Weights of a small transformer language model: 3.94M parameters, a variant of Muon for these matrices.
Each number is 128 + 24 x the weight over its row's rms, rounded and kept within 0 to 255. Layers, rows and columns count from 0. Numbers have three digits each. The size before them is the row's rms in percent of the matrix's.

# up: layer 4 MLP up, 512x192, rms 0.104, rows 70-93, columns 0-191
# down: layer 4 MLP down (transposed), 512x192, rms 0.0592, rows 70-93, columns 0-191
# gate: layer 4 MLP gate, 512x192, rms 0.101, rows 71-94, columns 0-191
up70 109:141141118204152128157138123151106141109135104133143115116141093141121104134134089149129072166162115109142107133172112106142124155107066130123120149089109130101165115125125157145118164196099120117128153092106140149105124089139107154134131144120142082128093139169087127129179135118129084074163174137130127099143138108131154149113136106171104109119113130091123172112189130133100136113131118145132148115127142114097158154147132135120137122150127118125171130145089150172146133118130150104127113112121130107114102162112112138136132112079115128126152120155171104102132138111138155071
down70 112:139146163113078146117115093147130123134117140098091146131121113148195148143092122171135144097121111135171139103135144132116163123113154133139116147106121142162153154120138106139104110124109121138108085112110122075117120209113134136124160093118140131111123080145160121146091127133137132107154156164095128173149180131130102113113136131104115132137163165091124087123115156118152121123103123168107156132103123122147127117144172066121137133101157142096140122107118119122160079074119141153116091168129105132136165118118190115113126126146166152142154142114131133099124119137122096077
gate71 103:107136139113125137125167165100119097088128090111108095126145119123164132121121129164178095098128130105117161110100151070151165134139142133079137144145139161158105115116127166107128137139131153127128100137135099117139160145137144068126180157139116096145143106087131140145126133106136143128117127097104162113151135114159124134158106120160142056148098107107134131133188184117158141116101120132112121118125114160138143168122141133135159091139141156149091104169133110122164131114145125168155123140112098105086148117123154133080135153146127136115122164149168106085073117102119150160
up71 104:165146089098130106138150086131141106120115154111120078167107114136166097131082114125102154109118115117149141118139131098193101168111121143163146124122101161126114148085119110128157176115111126119070179126146127118154126129143150158143101121138123158104169102140150088142168113119137164114100165082141108088124136130168143119150116130135126098137139109135124159146142140118165120093149140149111065122116108100144128121124096135136131159108123095151116121126149121125110122124173109122111154172074146109141130083102148095154126117179117181113117152123125119130131159099170133105
down71 106:130168129111127149160167081159148196125123126112050116097153137126134121145134161121084127117145094040152161126131112132110189101142122140143121149159166136119132111133151147135110102074151147137116093146086119152132172135122145130116098151149137149130098119113151112138188139117121118134136176175127106140129151124146150167098144153110143131162123127113146125134124104122141127139073118125138144133132131110133157121137148122126140118113123120141128133151132151160152162067105120133113126133131111123091124109120123119126111188121109174143133145137095121124153064091146129148
gate72 107:089129085133132151150120136143116133114114129169105102144109105128149150111151154115156116124112125123117108102128110098153122154109109107104157159162145107123126085150145106156169150093117117161136133170099098086145136086059142158151113114126127138083139112132117203126138148113125181143146144153150107118123165090119157184111151128183127123136104106103101118085118110134099136131141130148137100157154120102173119095148168124135106091113146103132132131120141107152135102122159143155141147148117114165094112152139128129154168087158182154129102146116142135106131128081155109111
up72 106:142096142106124099127150108098101133137129128095143118148086129161115114126132146141123154121142138085116095077098154113099117098144073128123123108126148099160138126134158123156102071139104149171116097138137129111113167114108110121131130104098127105130117148128078127096167126116136118151133102161162122132129104114167130110140095140085193154110052132129142116117095088112115107128064118127118104137134162148169108128134166152115081142112148136124107128157181135158151112145146142112119158075094139099123097116147140137139132129128110133135161107133132105127130116088154166180
down72 105:161133127155107162138100125085144114138141117180114129130099088112077143104106166126147153130162108142129146098106131141144142129103138112141117137144085092132108114129115097163101108148136084168117170113113107091073107138128102137115111152153109123141068147142100087135097097138104172135134135160073137137124132175127114101082123136136095117079163137115107166109106138124171138159138132131146152112126102128088116137119133093131129118151171109160122167100140136119099147127114137092167124175135154146148103138129156102098154147106083128072108127118127141146152113150146124109
gate73 108:112133129118104114101138120164135110078106149100107147123139111087147106145154096149098128076100146137134133127129117087135141122125140085122103125122139133113118115157140115099104102096074113114123150151074113125131106163168129160164135139130129144088152148126131148131089140094122102163112122147079116113087096096087127120066113150116118178080116152108083131133139163146132109139119131095154154105119133151138122118145137132110149127100118112131159178141100100121085148160089158090132092129155107081084126106136097097093124116119140135103108106112072134163126131160142113136
up73 111:103106168128141124121127116156092117120081174115111105130112102139175140138138117132093136126119071109090118157119144143113095143151125153104123147114104111104091164154166079083151127084115100137128119133145124146117135127126105125133123126155100158111178114132138143112119153098147118173131120151139116155119106164175127206097091093097137109120117106135134117123121193107127111140115112119141122109082159122122173144164098128116138139089143150144123111176169134208125138162126130117130144139161123134110150135126115123144115180123113130079100116143149158123111127097124127141
down73 099:166119114145118163126138097111098134105113185151100152137152091111169131125135122176114098147123147137126140152144126098141097139163124130140141100155100112138143174125160130132118105142123152117149145143111124111148144098118129135150169083114143114148104126070126171155143165122113089122152094114121126156128153152139139130203141130124089127151108136094122132138137111153128112128111090142139105097163134095136080099154158123169095117115143065095103108142183142123139082098114158136138093157154125135091130120103109115107110101126160117155134165153112140143095144066132131151
gate74 092:099121152123109115149121110123151098145138149126110128109131097154122082111098144159162116165149130093107154171152108142124144126143140162131080139105117140149123150119129114139147141130185134167135175140196156141112129120133118170111136090104102146158071116115142108117111101140109177126127139116132122151141165167138102152106159079144150137195111118129130136178141115159122130116108159158116122151164115121127103158124099120153151130165106103149080146136128151159170085124137115124144144108142091152137131118120120140145089105125152144177122138147134153096174099075149108130
up74 093:137152133133100098146083134127102125152128083132112117145183147148094139137138054056123143119132111138116132143109146123127110090098137112141105102107158102162143105170127124171140085116123089119123128140144110094124097110125144167170179157117107106101113122088108136120144078103150155105139105156140109147121141089123140151133139118108144145116145126087112146134128115129084142125099111108137112108120165131129126147148131145099116101134098134128092149128130191142133114130093120149122137146084156151171115151091106153118109130097136187088135149121150081135126087110143170152
down74 097:125134119126159131150122193128129138168143168117104107135108163129155126120136111111067116173090096109123135117145156112137162109127094131137191124141086099091097101133126116142134156114108141166097126140164114074128139124135090142113106071096127109153172152147156195123123136157079150129078133126109125135158118133118148121134121140146112114140131166106074159067132144114141114137130157093104125104120120112165133121128129116122152142139110078116150109160102161141135144139142121148167146109115143094096128131152104157137127162134147128154136129143168131168097109159117137138
gate75 090:085116168153109174167168133166129097115083123157140145119156150145113151150116111137093144121091125120147179132140149126088122151131130085118123139148096115116124128119124134139147125185140176182162136086165110136152141200100150145162149124123155140140128105149174135133127104167133116122099151103121132144176124117153149115110107132093154129094172091122108132123093151151121094098149113144140168148124154122134114129110157097087141110082124111135157084132095132110094144095131098092084118098160129140164165097128135147110111130123127155133122111127131109142141127109137138114
up75 097:132139130105106114147115069146129139157138081136112177122164157097105165123157125140132145110105145107154128131131123120113134139106134154125161127129115142136122103161184175112078118100128101134162136133124126134106149094118160142117109094148083140108115163082131106126107128168098105154114122152103124129149108153140161119118149149090076141131121110153166143139098123079103152137146097166133172096129107076110078130130135075153123122110143111123098116125116119132157117116146119154129125121128135134095167084175112105077137162143147135118099134161099181113138171101112140149
down75 098:140101129141087155067145179144141121108112125122146120121118123133155153155100109077109122155122130148088099112121142151142113120151165170083119081125136140118101153112178104117119171096108120135143117159116176129117084133142166135112149139089109122109125131116108141099105191127133164108150115096157153131116134105135103172109098104111078082115129140106121169150168100099177143129126125128139165105121119103137090138104138118131159149141116137113163118146091133130175122143121158131151147125073145077119104114109131104097134158132140144131151133156136143111099144137116128177
gate76 102:135108093163110113079099076141113174149157112114154114162080103127133108127115117143094081143138174163105124136151127155093134145157154125084146140180098121100135118179123135085140112150131150127141125153167137143112126154109112113149132132121116154145116098163087116144122161115105123140092140131135114145124148135175112133114119075113084075123152056129136112105132123130116138143150119107092107132134137109086101129101161149125127133146139112132132128119141136148129123094123146127161160155112121087089115127165128136146082145107169127108120140158158156145108160147172103082
up76 106:152172152143126166101134119110125089121124092157131108139152167160118139128087087112108123166117112118122118104120140120096120098124121121108160116134141143125126098193115140139103109135143127086159122127120135134100128128095130160152117047121141145147136116153105082170138121123129146181102102068165134142149182143123125104114143102146098115120139092148087136126125147139124181147144120129121116134145098120140068116183125159113144121143124113133126126089123119136125117126173114161195166104103120111122128152128135120133135064125121130188158121089128142116134122118158127115
down76 105:118080133173130141132154121123158114154109125117136130128154095147111146135144136123136169114122130106119126100119187132127132143135172131158111133167129188130104203153116154156099111133129126105146102137122159140106099128123137137147105131145114119110138107108153137131130125132132094114156129158142111126136090123105077098095158106140094130139143144086157129137184137103156108137119151138126126123127133104108101123112136174093157141135126114099123127156150105148071131065072153163135132130119129118128148146128213114048116178143122150108131157130116131109134078145132131142
gate77 101:146178130106127115135131115113133111140083156120138129117131149146111134133150123146107191083122136098151152112087093123146120170155119164128121144126129089114108097135124119113138128125129080151121169096135151165108128121122108144072125155117146149148101096122099143129140141167151131125130122134176123113125126127119121173134159150135168128167114154148134141131131113146128114100092150101173149102152102119128117083129165146121110137122173114117124146145134181135117113089120140139132121137165141135093114140116108153229124142133076132143149112158040101123126113126149153163
up77 102:121122158118130118098150097154110091119128122083142138115069112128152173188160146150140128153108130159101129114137137144149139159098125109191140138103105161154110128116143165126132120156091115098150127158128131106153120102111084133159116106149142137147160108132131144136123118083089102115145140157095124151124121121117130134142133097127103143123114180122144108116158133114060073185144149110091110164117082125133124109139125116138121123139082148146144108145116110134134169120137128137125124133126081158167160123137123164090163109107099098121170129135162175100141166124159093118
down77 107:117111047137155123135136153122100129137141155121125126156124120131141115130112153152143139109131132121156149114103138150130103146142113122073140165124130139155131133104084125098132125109146149113127148153109055122103127082123116175112141115116104053126103123114105148116144133117129143156140167147159130136133135159131137155116113123098129149150155141144139124141102127122148123136115115121143135121121133160133202080100109177147062156119137114144149109121106151084115103168134123080148139162114106159144163122132141130143164115132145102039132181153097118146118139124089101139
gate78 111:150129139113151159075136136144118162115100141141107113154135174118125096128121137101101137108101133115091119109126127134194111093115108098101129139122136142119128101144119160150146128092100105076154137101125130126115092112134105152132127118131161180121130150143151125137147110129073113107124125190162116144095143108148126171126129080141148125125137132134102151113117189122153090196110131097125124070165102147149154138118150102109117131148140113089096148141167153132100132118124129119174158105121122131104136169117085186126092108117110127100178131091148112130145127157112149121
up78 111:109146104131113144147152170157094087167163132122151118118172119125129131112165165080133146162180129161131130133134136098125076105143134130123098111105093156125148135119087158123109072134125119160162122117120139137131140195106122092144131179147104114138113135135122142120124128138149122107130082098099131148139125120117142135141145130135139117093107079149154070120139137125131172073182150166130121161123159110133144116108140156140128132125101109112167105117121119133098137130137171093107136165103164150140101131146156110096149138179143125136125080169091146168138157117124117116
down78 112:121121127160124099122133084119138112144155129104171159109135168076175138157117121118120183159135137132127126142109133132132129088119143135127145114095110153157128165071093128140143115152146080106116161166136124154131167151128124150149140090097128168122135118139130135164143111097178156122119122115171119134134146123104138138130110135197106128097131149139125114128137087121109121058095139136097097155139132127131115147088173139154138153103098150087124096094125095118111145091102183093153182159132129109109170123110154106138129118110133151141122140169147132153148123145131121091
gate79 097:136136095135104111091133110111152123161112145122118125167148101159124114110139132169149190105139135149129115094141119163114113094142114129069137113121115155099102118151135134122090127108130183139100143107122144117129148119099144192094113159151116092094176184132188130113107119093099151128098136181136119129150135172144120115142124141116105133114123109074139164148141110178156119117124118176146133130103129107145131111067177123109153096149114159094110121102134146125158146133110141144107106123094130084150125134136135170158119147142102165159145105118137148127135099123142098134
up79 093:114120168086144098113146120132115153133101115151136147118148128095124158163145169116130097110124159108175104133126115166149121117140160118186114155122134142183106148142128140116140117121085078117161122156123151166144171120118150126125163105085156149142118084119151151134171086078112099114103114099162152129141111136164118107119116098136108127152167094110135143155143137137104092141128097082107091130082097164112137111123144169114077134125145110109161119126132138086086093116124103122119200103136145142118119119146111145141132116120129127149111166093112112109117139144135156161
down79 091:126171137132125120170127107120148104121126149109131087124178131142141088104153082165106099132127107151094169121094108082151154162098102132115155104092123137110160145167142136148116140158134124162147104153160126102120161105110065101098177123170118148090154157125082080141115132097044112098133097139125128142127122131127113133169143179148141102105083135093122151144124121140149117148167123144155180141136131142135162144138144091100121107088123122112131110119113115101130123116150124126132140122145141125120119138153164131120097126150131091135154114121153145124091110091137108155
gate80 106:107168168127149136095135087119145139124147152081097137108144136138121161137140140161159117147128146102149106149146130088177149067144159118151147121144120103110096117155153140121131104134136133149077170111078092084127094123143091083117047125147141132121140109078151120125114161127109122096115146113116166097109121110142124184119152151126095130104118134148111151137146159127142132147143140115165136132119135110182144131098139137134111123121103177187144102133122110090120141135121129134144101177134136130117133118146156139159098104126166097093094102130113095137104142154139093135
up80 103:141141139114126139113163142156119141085106132120133101110112121150112146102116156187106111126118152076117115123130096097145112069127133102104111107116106104126141097154191150100137147143154106093133153169126110144135128098151116156143132113117129171120148086128117139120152109116134159147129116106153156143134098118163145109133129121133104092148129099099154160142105140109103171126144139129154127152103125169151152115113107127153163145154134109177077109130148163178124129070145163131076146115102097095113069095165139144134155141137166131113154135168145117156129161137131078153
down80 101:116102120078196124143130139123128163112093109108111085108099157096158104128137118115124114125154115098152075128114174069169174148123126135153109110143157122121165136137173123152125136115100169132132087135137132105102125107114097107128084116113170164124137122168171119144133156133139142125137125114108123134109097119165106107081142150115157112125120119138119148134115118123149121109132092138110127131119107109123144143107123145148172108127154209130123113153135134076149133106106113159114116163115145109130089136176107118132069122125168169090120161118126141119164156122163122107
gate81 088:186148192134165112109133137100126096148140111139154089116124151135117100145141142132154110114131128104132194137122128102096157123089099123138102133118111125122186095147152170149156113100124139151140170073121129120151130156137150091094109151176146111117128146139118142131137122138092118140115150109072069125146115112148093163124113115146162179173106129102149142137123115163100167086128131114122146121139145133105120127126139124148097178151113125145096135095148134111128136090165133125149163123119148101175136126124115130117145083138121152147118076124118111132121159094153100086
up81 085:164137161142156147115159118093153143134137120123145115123143142148108110150169146122131111093126117122168154173135135126082158116122125133163080087120054132115151126131137129120117102089108181125132151114147081117118170108131139086088123128159075138114108136171086131156166119131098168129150170107143112101118136127171107164164116117122132120147113141119131169131122117139114139093091187107139159153093143154140109139149167129130074104125113104139149172115121119125151168105123156121130146100129154142106133069129116116130131111138136134141137080099117123119126184130137139115
down81 096:154100141108130140130088111104162157138173120114143111126093168169159123124096139101148122100108128137158109159146143125165111140088156138133111094126118144124117134147107188141153153098111146104105138124117093170158099077174086110107140113110122121185129121114146124152083137139175158071138116149190092168139139155140118140122131141133116106136128177122089106122179136134118138150114079110112094129132113115122142129132135161165118093134118127110112143164166101111129123127156145128098154158111119107152098148112154139172104113149145126148140134101129103164121117138158171112
gate82 103:102128125183145104117109121139081135130144129138087103143108111130160138150129145137130106144121148108081174131141127143132146144118145113157129121135121120083114144105140166095111168110116165153115094162186140152139123141135143127119118120106100118119148139085159173116131152123082124169128166126148124110147150109104146118105108167154147115133125065126149118146124134120158132148126134096144189148109111142135162131109131104102124093150104142141115128110105109113141182161104117088116120153102202136200133115107130119077145131111102113128138170142088172130118152126082155122
up82 102:126084108123147152129119111139120163126133141118120151133119150129154130158134112118131092143146120146150127088172160140094171153145106136086136113136106132117142113163132126126192124103085132184123095118073121077139112138081129139068151110121115109148178105148151147125141146116084131143096108137126175130079091096136106110086133109138168115134057179122157134132133143126132118132101145109133152136151154099128136142139137115105131171144122091155106146167147098135122145120143173125140093113135169124109127114162121132115119123112104101145165134130125156182143165136118094153
down82 105:130111158167154152150134122091134094111146129085148162105053090107123170116151098131131185130101083116121141160118118134158129154096138120098140130080093127134153119103110137114121126144136095149116135089171111158102101140109113143098104153163132114129145153120143135159143085152104122112093119123156109105168139160145131136101109080143120141132110155129124145098103141120117118134136165135109119147104155148107144130102145125087157140096096154113134110137108137100151124109141104123122114167118111131163140110097118097136077136091114148102102114149125188161175125189161141150
gate83 106:158082123166135087074102147142161184104187106128127185132104128135164102114108131110133165091117084121127090111086174107144137112140149137164147108106094115163168109086166155118110150109087152152120131120090143142136171120112097159110103115102152086145133137110114110105129104121102075132112131102100094142124117104111130147145123126133152123155126113095117129139119143149126134133109145088121127113100144121115157133125121123118140127115134143079139129141162075092111148128147151142126141123106124100157160133118065151145139114093083155116134116092105108130156093112146129118
up83 100:114082174104046174130136107139111099102174120077093131135130143143141102112170149128133108129154098117103128085142178145127129141149185133147102077099115163145136125131135091109108092113119159156166120128129115119108125151138054140137123131165087120156115124121164110149140150142122148180149098085155133154122129120148142159107101087148151141102118110131137134137133154134150119112085086170155141115120103122140118162140140146140129111129145123122077125120115088115175144143146150113153121125141118121068173124134130144145120158124147113137130147119134117140100151120133145121
down83 096:151153164162131125116128121155122131131153144083106095081109137121166147099171139120115144138076164128145146164091112111126129134146158130139139146078114149144123124130114126128153119113124139166099152131128147099126145146156086105119132074119097141105113114118095135092168149195142111138094121171176218133117122131150120142141145109155118167142091153142124133121089146145119126116130132139118153152127049122129127114062141113114124132152134127176158134117124129133154136167108137134116131092101138158133150111118145149139130113108107161154087134160114097123125092125128116164
gate84 098:103146141103135128089093126107181126096157115119105132116096159125162151123156145145127088161090096115124148142108139137126137162108149114100147166089133129103132158093110111091118157088117126149128138153171127155120126075142143119153106126125148139119078141174168109128126117154137128086107118133121121114098119112116171127147083108158085125138128148107088105114151144157077139116079104103192120132191116114136130120141118096081098160134098106168096155122094136095112140161129110136111106135116122097132125167131127135142159087126137141131119143146126163138122078127152126153
up84 109:116188130112119105094113110171137120134115100137124131144123151174157115095159082173163134110127106150083116178134120125128148137117109107153149094152150125116144117120126145089159132111107141134091113120121128146100095087138167103131189136126130067147113105091103132136123152099115133125194148129075116134135136124128160129136121158091136096114141165132114132152127151142107139138143124095177121145120145102143185128166123123110147157114137107123165141107127111116129111127157094171087094153136122113136098133150141115140097120151162140126071146119148114171142112116146161077
down84 109:157120100161116181109145118107124129167147108102110117102082139107134139118173117099143120079122119130134071085128142109154118152085151160182091103147160126080153122146110168090114120119129073107105152159154112078137104095119132142178108136148107130109096154115101114124118144127127113142131121102132115081126134135109096125139147102106117115144146152121136144132114129145124127097117129131136158102136138105130095125166114133119157157131139145112023121133123153110114134141097151114111124120108141151135161130118157106193089122162101150144100126127133091091123117123116100132
gate85 113:113106125056099119112129115142102099146114104095133134165088123138158172159138164130141175134115110152133120127125131106085148102126132125133151121153179149145129143116132123119101126129129127138102156120121130123139138120125107139138160106051167139112105183142139145127144101206125130158120180130157109126128190103154132099131120127133165104114098157101113140147127118101146119100091127118126103094117125126133097152096092123127114138145151130133138143163110125129148167104107153126136094119123113148111094071114152141156179108124188080129148137103141130137107143088108106160
up85 109:114146133130126119130065141165102132103145144112117150122132126126153127119122119113156138123127104131164151147073148148144148079122157096128096136156102146192127160146146131135124123130098129183134096114120095107121121124120142103173129150156140144117170133139085114124142080136112126111104170127152090142141138112142135134164142129113099124078150095051139096143134137113145124096182124131141144119129131138121142103109136094080117129114106104120133145095156114088185160150111116106128088093102099117132112188166155144123155101143130171121121165118153173134107128132117113094
down85 103:145124123133116159141167121080167106160137165144120115109118157153113135114115097106140146108103082166115098103119099124140077142089084166130148090089167121094148156152164133130134145114139108116103122103096135137127156106104116136141116101156121135121099152098159138154139094103160151118148112141119121126116146101133148111141118150160099099162133082166135156154161114127114170148124078132118111100198124132146126157167112114158132131161114139120131115193144111138140135142108153169165120136159068130126121113135076159108162168110144149145082143139128106135141132130141132121
gate86 106:159130150154145145073135186151162093116087119115104177156150097133143079130088188112115140142135072195138139134125144117156125103111099123096122122140176189135093127134091132084132110139133103107125104155080144133120097122144119125164190118110144130137115154129120120101108115070143133098132103150123140078165156167144131122132155109135152154166125148152110125111133135098130117107115131142115092125110114125145117114108127119129098141112151130132128160120132126136122180108152127135119161154141115115172115123124140102120117105133146115112137089157089134098103162112158130100
up86 102:128129132089162098162142159101115150082128105141095175151116171117100113175134114120084140116124114146116162110150087132095092127131118132125156131154105112132113119131166135156132126105131179099133128125109116148118160145142132140150127091132075110158123151115136131140117059133167103126103152117144085151143111119133102127113119110147151124139149114175148106121146147048122147148126131109086098098140096137112094097110075106116159129147130073080117127119118121084086162135145097143100156132115137123142136094134118101127122139092126116109181126122149155128090135116113154149
down86 103:117151162142126153132105119124146137137157115129151194127142097120127093161138154150109134162173128136113134135161145116125125116131136155156174148161107175120138136115093167115107136121117075145097110126114134145117139123157128142144106130132118168108071134176119118109159089094167153166137127123097139125127101162134110127166109151154101138099153141072130137095139109083097092148090096147122099136139144172136126138152167144166130133148159150147156091155130166135146147153133173100108152119134150132135072161138093115147142114160124121106087117152115092120122127147182125130
gate87 100:140159133116152126113144124101178139114081104126153146057139127134113094130138148132134149104111143137106123097124150109119142125132131150140155111095118193123134177133124120138153109124135088088081115080148162155135137150102134139123160115102116131159125155142104099146102124192141142107132114138112146127151166106088112124104133135130114134126175141138108126167110150134130169130125123072095142168161117126119147136112102153117099151145128164086129164143166143135149154140162163155117102128110121101173143097129146152128131100086096113154142127164087145069091149154102121155
up87 101:127122148156136126110146140108142162157146118128141120102129120121128150126131113126124167137125132128099120114102085150123123055098133137119148111113136152099147058113135064078141142153164133122170161126147065160140139120112155127078103120157113115150120112138134123141130103155136087121160136135133073155123116124155160179128139103119090158157120141137082122071155120158134113151124154119085113123142106115148140180105150135096113100090135116131097136119147123108104180116109181093166148109140141119157099101091137129112121157149122144173129114122100152130152119148130134111
down87 098:154130105156112094106158151097141174164142141136145165166177123108125148101141128112144143146150134116154135151086149155148122199092124131108110086132111133106149136118117140147175170133082110120097127191147086115172099123156155135154156125106131141129114177073160122107134142113123119114160136120141107110151122135103143151165119122173112116109128141141105133123113117158128149139146137123189131142113151131139108149081113112139161137099101172070123125116112121116126129111111103143125137092125121171152161133161163152140137150132141150156162115135161107115127124119063135143
gate88 092:165151091156151129101171153118153129097087102125114104136161100155106137117112163086122112124171111091115148093115107128168122129087116147136108052123155138102106108106158149132111107128157146115115132086134137123124131162166143172096119150147087137106143124110102121088113162139110118099104139134111129136131146145133099152151117150134125119102112101057115141162123127123116103128104165166096096155132128148101146120165128090153125118143127110150097101095087102120142169162131118117103140124141141123107166091087168126128127123096065127106120126141121100154120132161154097136
up88 094:076128150138123131123095137111124134122171125112199117148129134124120106144193132095114099102101118134115110099152089092107141135132105153156124119087105113098139132168112115115184103161102135085098115136092122096120100111125117146145143073097154132157118128141141095142176083112173128116141139145141153123149121156132152096087153158114133119150100135136164146149119130141164111142181132166177094113131121114165147144119125137175118104146143120124139147127152154154152104146143146115094166112088114072148164134091139105116129128135114138138151136116125141120157152122148086107
down88 093:144141082151110129136130140166132130122144119114129125126166101201107101042093127119084092129102158087140098125130130151135146139107128182125113153138113129088134138161135110142125165164143132100136154102109155115103135155135135120119114117123153144097097069132136122096142160123161136179131151096097086120112100135143128123181127119053114130171149118095125135105144108140121114164118132143155111104148101160163104130112199126139120082147118128125138121142122149124097100173132151098175117122104134111147110109129123147109111125107135117145117130133119122160110142138135163115
gate89 094:118128131104149120148155134156113150109136149175133121183115132152156148174091130105141100142137129097116106148087156126127163139153141117106145151134152121124120146121113139151169077143135108096134146052075140110127150132173120067104123131164095132097107143099113112168113123127137147134151114149191138142109141140114120112164108143102118129115123110140120140132137134121138180110086158105130125112115134161083125092102139112139186127076107094143141126110097138133134111192138140145104096107150165106093145134153142122129122093109109166144083126122092159123145148115110133126
up89 098:122152135141108088152147138151093119140089087114112153085140122140104098125126122086141156156126129080114138104098119156132099140121109112145152130124135107125138148115107124161104111135082160128156112119162130102117077120123123151133102123122178107127114149119128122138129121149132113137160104113125131140168178103146184168105147139125157143118167140124129114176145113154115096111099099147138104096140122099121128132134101117106152106084163134155114115134098125103097104090113150198145096117119119133106145115136150133147100160093157094105071119082112123133077188172129167111
down89 090:107118149165171135087149099133110111087122119136158118099107117103116117089129086152103163125160146129123155162101113099123138098106101135109130147158083112182123140135145121179143116124174085128096159159142123125102150123146142110117176173111109134140161115157112099106136113153129116126070128112158123114107114097146117130123127167164087088114118124118132112113108179143109127155147150133118143142119076091151155133094159105083116157141133108135169144134166099107137134108102161119102117073166121108145100107131138137147104143118111129095136127174132141147144095170138107110
gate90 096:137073120115119085156112132165154147105165153129127126103096113112092134143148197116109121146088142128150134142146181116149122154167095151113098104139135146096096166115142138137119160147143069125133130138134099138173104073139116139142132135129169114110140108090111086145180128116080144098123202122129117107104131101104125145110126140097121125123113123143182144143104124127132105111124099116124149126127144133090134106138122117138116173148082153103155168106137118105123118154105123091093178119141147124131137106132133098132115125096129085134105175136132081154112143090121115123
up90 093:093107146111135133119126124084147114122129139116085133112166186104104144127154138102078186130125127103129145105110162124166137124118162148115147108107114161137126127137156133145128129099108095140131150144116159114125115130165132152141149151159103122115093097095148103161096139092100147152131184099116125134083146083144173121144136132114134144148146090085128124180125106167111103095097128117089160112134111134128160113191118136135129116130121106125115121129127099121136188146103133093122185138094154139199132136121135134158107077103114108131117156121116096118149116118168116122
down90 102:135128094106130123143099152132150147137142092125117145142076133131114115114153155132148132142117167132145131157087130075151140165113130131140105139128122159143127098108145120139124141135125129133079136144155114132164141148116160128127068128134115146152157113163109102110152094082146124122175197107105113056149144137133119103146128152104104113080108128106154094083139128131171098123157132134170140148140155145186119078074138123145141106151133116157113146112114140125113097133098120129092114099083150132122113086107139122115104128083074107137132100111158160135103160106130118158
gate91 103:152110156176140130128114153129168117128112150105133153075122138105106108102146141115120121159142106099121144172142108103148085151130145141089095108103158109143104121069143115073131158151109147118115106136182114115125088081142121158099149118118119145136141130100110125086079127114121121129121106139138137135091096134145129153149158080177089172106131126123131161187126121098120163134144127131131164125130107090129166143117132125189127147124125122091139126116134089133127131121139133141096086121106180107148131144175119183156147142147128124113111186133117161150110135156107123136
up91 105:120151106121098150170118129130115105125096161116146114108146104131114186132150107105152121146099192105117126096089162128106129140116125155134116133157138123117097082132136172133140124117117121122150131134111125114128125158144173157116110145136103118117143150094137110135158123106146140147118127105081136118082092100149102150159138096090130138111118122111194142115148110103159136151193146109181159124087118099136114124117149102120097142102128125108126117147139149087132143142124157132126071145124158115128131175077123145189166105139147105113146112085143175150169115131135078142
down91 106:114182135136112155106154166109140167144098127115104173134137132053159146158121143119152132142129125097143096130109107157146124140123152132116135105110107142137113131201157138106152139117187165099098096136099152103141144100133079091112062108121138148098137125120094115176147108130119141120150117127124132129149148124123142116126163155148086109114147106126138167108119121128103102126150085131130088158134152139111133091143145117130151118150110085138188137110120172108135090124112116143169143119139196139134128119097150104137133105114120102123113137107129116151184147113152105112
gate92 094:131137088137155131134136130095147147088126136120130169121141145101087121133060131116110148124106112137118146125159120143122096134167133122144133133115123189112129116114177145145131136111153122086147116135122151154178133154131081138129115084123136153123204133174087169105139108110092117150112138132123111165148132144157174135130107120149101123139131157168161117122146193104090139163149113158129062086115115149110119131159106118145094159086098132179173121138119074090122131135133121109127129139118145114126122126139100128133088114123117116092133156115137114093135109147125101130
up92 097:078103132105140114143139161171157070203156137154166141152110158125129124104166139117134146127112129122119140116132170083111146108078137132180147140120138137158107158172132134124115098118122150126105094129132115095115104140124106123153094154131156065109140153121110131158192123139144122145163124143107155101145110135115117096139138104141158122151137149109105156113099109150123128137097112155165152123117118117172119084129133138114133135104144156104064114138162121085095134152097124171150125117142176119145130108132126122143150149123131090132093132140138100158137095144122117187
down92 097:141125124163113136144110120125077120087099180134102134142159126100171135092125152115128123154137153126095181144143128137096130098152149131164127119117126110118189177120118130112147097148139180115114160100110182121132123152152147110094140125146143141137130138163107099107114133128069122125142123137103122112135133103099118111126141097185149169149131112169151131128147124117120139138142130125117126097139103160178095149134074104131095109130132143086121139152202123136172124113131123120128125141164100134095075112108121147118174119153146098095149129126094148135171102141139171108
gate93 093:110122146136127112165103133145128130124103121150082138104132123110121117135088113137114149106072145111084097163127121130112128117136141142123123104171159141174116125125093163136094109125114130141111101177117170147103099134111149145179121150131117135134157129144106131118121093173185096166125120077143118097138126097166116196104127111115134131145125116156092146116126131163156106152130104092105143108091103142145118131077160140112118110167178140133085094104117123108134183102126125113140131119147151118149120108136132126192114133120165153134150143122108177109120099151165083133
up93 088:121130119173123117129158119171133108136129193147165136124184104137156141155093136130113115124130087113141139126115118090111108096139123099186082152128119122135156122184116131169126128124174148142113124126118095120134130134081135139187107145067145093109111134104141130081135136090108144105137115133150159145140109142134103129176137108118126123136123085121141160151150094123111128184133107139118119129109084144161125101111125077194133106100155175133166142104156099122150109143135117117138122133121150133115145138150119115124131099119088113144118150080086134122105077126119132152
down93 093:082137183099126150133126092132173131128127111111147132138113166133118189119106110152102158170150116108143128117124129100111109074105162126131118152123163152142144133076126132095110120116153141079154152100141036085151139192134099179132153112110121153133102115175138127148155125121137152128157132144128125132114094144137126094122074129081130113127069126112154122135136131117146176117114138131123141127144180134103182164125134110128129115128099134093138125122095144145088135158105129106154107123095129134118101094112133101102136143137147152097139118115147104123131131108135113111
gate94 107:126082128128180130146132109141137127111117123191124114107106090140125127124144086139119107097118139115125116089120153116156146120129130160184110120111131120124165149159140105094138149175180150108131124138134163117124088154135132103143079111144128131155140085129132100106143110115135165118143137129155140114142129158129087102119136133128153136126114136120143133151113114094095128176158124176103112124153138123109118144123120110144110092141141177147140162141075105124140132162152090095162118116165163098135171125162105122161168164136155112161172144088159139084117115116145060093